{
  "num_attention_heads": 3,
  "intermediate_size": 384,
  "positions": "learned",
  "attn_scale": 0.177,
  "bias": "all",
  "parallel_block": false,
  "extras": ["capped logits"],
  "init": "normal",
  "init_std_down": 0.0,
  "learning_rate": 0.00343,
  "lr_head": 0.0244,
  "schedule": "wsd",
  "max_seq_len": 128,
  "dataset": "wikipedia_en"
}
Each number is 200 + 30 x the weight over the matrix's rms, rounded and kept within 0 to 999. Layers, rows and columns count from 0.

# layer 3 MLP up, 384x96, rms 0.122, rows 359-373, columns 48-95
209,205,193,237,217,195,206,235,147,157,161,248,238,192,226,207,212,193,240,216,194,156,188,165,206,268,196,178,214,220,192,219,178,223,264,227,208,211,139,163,234,204,189,222,212,231,213,155
188,187,220,215,248,167,216,193,181,194,171,203,201,217,204,231,214,183,185,183,239,224,223,209,191,194,230,187,225,266,238,203,140,242,158,211,187,216,240,206,174,201,190,208,198,223,243,183
188,175,222,185,198,183,199,211,212,266,181,157,226,184,180,169,169,170,185,163,175,221,185,243,204,179,226,215,227,179,223,245,192,202,226,164,168,214,189,257,216,177,171,196,163,219,226,204
168,222,230,229,234,213,200,240,185,238,196,231,196,241,163,184,184,271,162,194,172,184,209,252,224,125,162,284,212,233,242,225,202,201,194,218,212,232,237,224,189,214,164,160,176,178,191,217
226,183,194,230,210,199,201,191,202,139,169,174,214,198,256,149,172,154,148,185,185,223,218,246,221,230,200,171,205,202,202,217,228,209,223,207,196,257,184,150,174,182,189,201,190,260,181,194
175,188,163,231,187,255,193,166,219,187,182,239,204,267,188,169,214,215,182,204,277,239,224,215,191,226,210,188,198,175,245,222,197,191,256,263,170,224,147,233,246,187,208,231,190,171,243,131
191,169,213,212,252,206,213,214,201,215,177,221,182,183,163,195,202,202,254,141,176,192,238,181,263,252,210,215,228,221,224,196,214,249,238,226,177,183,124,237,225,201,178,178,245,149,149,188
178,217,218,223,233,187,241,192,178,176,239,172,246,230,169,214,163,190,199,228,218,123,204,205,215,212,202,162,188,195,144,239,173,233,186,235,244,261,203,182,244,149,157,208,177,188,226,157
160,194,203,220,202,256,144,188,202,221,259,169,198,241,214,246,185,266,196,227,195,215,178,178,157,222,246,205,202,250,188,225,220,232,263,237,192,218,161,164,215,225,210,165,198,261,184,176
187,201,183,177,219,189,199,175,199,192,170,194,208,201,227,160,178,264,158,169,251,214,187,238,243,197,163,229,213,165,235,210,226,248,222,233,160,205,214,184,199,267,202,150,204,195,158,206
205,221,200,137,199,221,226,220,189,210,204,166,194,223,166,219,186,214,199,211,223,152,120,193,197,259,247,187,231,226,205,263,178,253,146,177,212,214,250,205,219,219,211,209,207,229,224,249
199,186,172,228,228,212,170,182,225,160,177,240,239,241,148,218,221,150,249,185,213,170,197,170,174,229,163,230,204,182,247,180,221,229,155,149,250,242,127,221,231,173,196,193,163,168,262,181
205,232,156,225,200,189,207,200,161,130,201,204,206,216,202,133,196,202,247,187,214,159,206,205,229,227,164,180,204,180,131,239,234,222,209,217,229,218,177,181,176,172,192,201,196,179,194,178
166,231,263,214,211,170,134,224,151,168,162,242,175,217,225,287,238,206,164,153,224,179,171,203,230,236,224,245,205,273,241,236,215,221,204,160,293,161,221,221,262,147,173,181,210,210,228,214
207,232,218,191,173,133,187,212,237,164,189,181,250,186,194,196,115,187,148,162,217,188,243,161,200,259,200,161,201,179,275,237,206,204,223,216,288,179,197,186,206,159,220,222,178,167,233,278
# layer 3 MLP down (transposed), 384x96, rms 0.101, rows 359-372, columns 48-95
222,158,206,163,157,272,160,193,184,216,239,208,217,207,214,229,240,227,235,168,249,225,176,192,208,186,187,186,196,245,154,203,165,219,186,169,276,191,175,183,219,208,195,155,211,186,169,204
186,209,133,201,214,203,163,199,208,239,204,194,286,185,157,198,226,163,228,220,212,213,173,167,184,197,190,198,218,207,179,176,181,180,171,189,187,188,235,207,187,191,176,239,233,189,192,203
191,180,191,192,165,235,172,177,161,226,242,200,179,203,222,236,181,207,179,181,165,186,198,176,194,252,226,165,265,177,190,203,171,182,233,208,122,182,236,191,216,274,188,235,189,172,219,243
165,189,188,175,177,207,180,182,174,182,187,188,229,205,136,213,186,218,242,198,212,236,204,261,190,191,222,181,220,189,214,194,252,216,201,220,185,235,194,164,197,206,171,211,210,197,224,191
207,189,134,190,172,214,209,180,172,234,238,187,179,195,293,148,213,200,205,165,199,194,181,218,205,225,144,185,247,175,212,162,194,175,213,203,211,184,167,210,206,259,206,245,225,200,207,207
203,230,243,176,206,178,206,180,160,212,276,190,154,224,188,235,237,192,207,184,211,256,187,176,216,162,209,198,178,197,219,177,184,203,175,193,221,131,230,203,207,181,200,203,163,215,214,231
219,230,203,214,192,188,164,199,161,258,204,180,215,202,172,299,155,175,254,221,156,213,234,194,190,188,223,202,234,148,236,152,162,207,241,187,191,200,179,170,182,241,183,223,238,151,220,247
257,242,184,213,183,267,202,191,144,202,219,218,180,190,232,179,210,244,174,200,182,188,193,201,207,196,226,210,188,159,226,160,226,164,186,204,214,192,196,234,194,229,174,219,221,143,201,186
192,213,236,242,197,237,223,200,123,241,211,180,192,187,217,223,172,183,249,196,186,220,172,178,204,177,143,212,225,127,185,176,139,229,170,199,201,157,265,173,185,213,224,247,195,141,198,183
227,194,174,173,142,185,193,175,196,161,164,210,143,182,202,196,256,163,220,253,215,162,156,194,213,235,184,218,252,160,179,235,138,168,221,190,209,213,180,208,224,163,202,197,214,154,226,269
180,195,175,211,203,209,206,208,221,186,205,226,144,235,270,192,212,228,225,210,193,207,185,206,203,207,200,202,220,145,170,206,133,230,199,229,145,155,191,219,190,257,219,210,228,196,268,224
209,204,158,159,222,188,207,160,227,204,279,204,156,191,207,129,221,208,198,213,226,190,234,168,204,163,221,187,218,213,220,218,180,239,183,246,251,221,219,226,197,194,170,189,200,174,149,189
211,173,190,205,179,180,184,196,169,167,214,176,170,189,200,198,238,178,211,150,156,213,234,199,138,205,205,190,224,206,156,188,189,250,156,206,223,217,183,191,213,183,202,213,243,177,160,220
198,141,184,246,259,140,247,210,187,198,228,216,201,207,219,187,240,169,177,250,178,171,177,183,217,186,239,220,202,209,165,195,201,223,159,170,173,152,198,197,211,217,238,181,197,184,134,125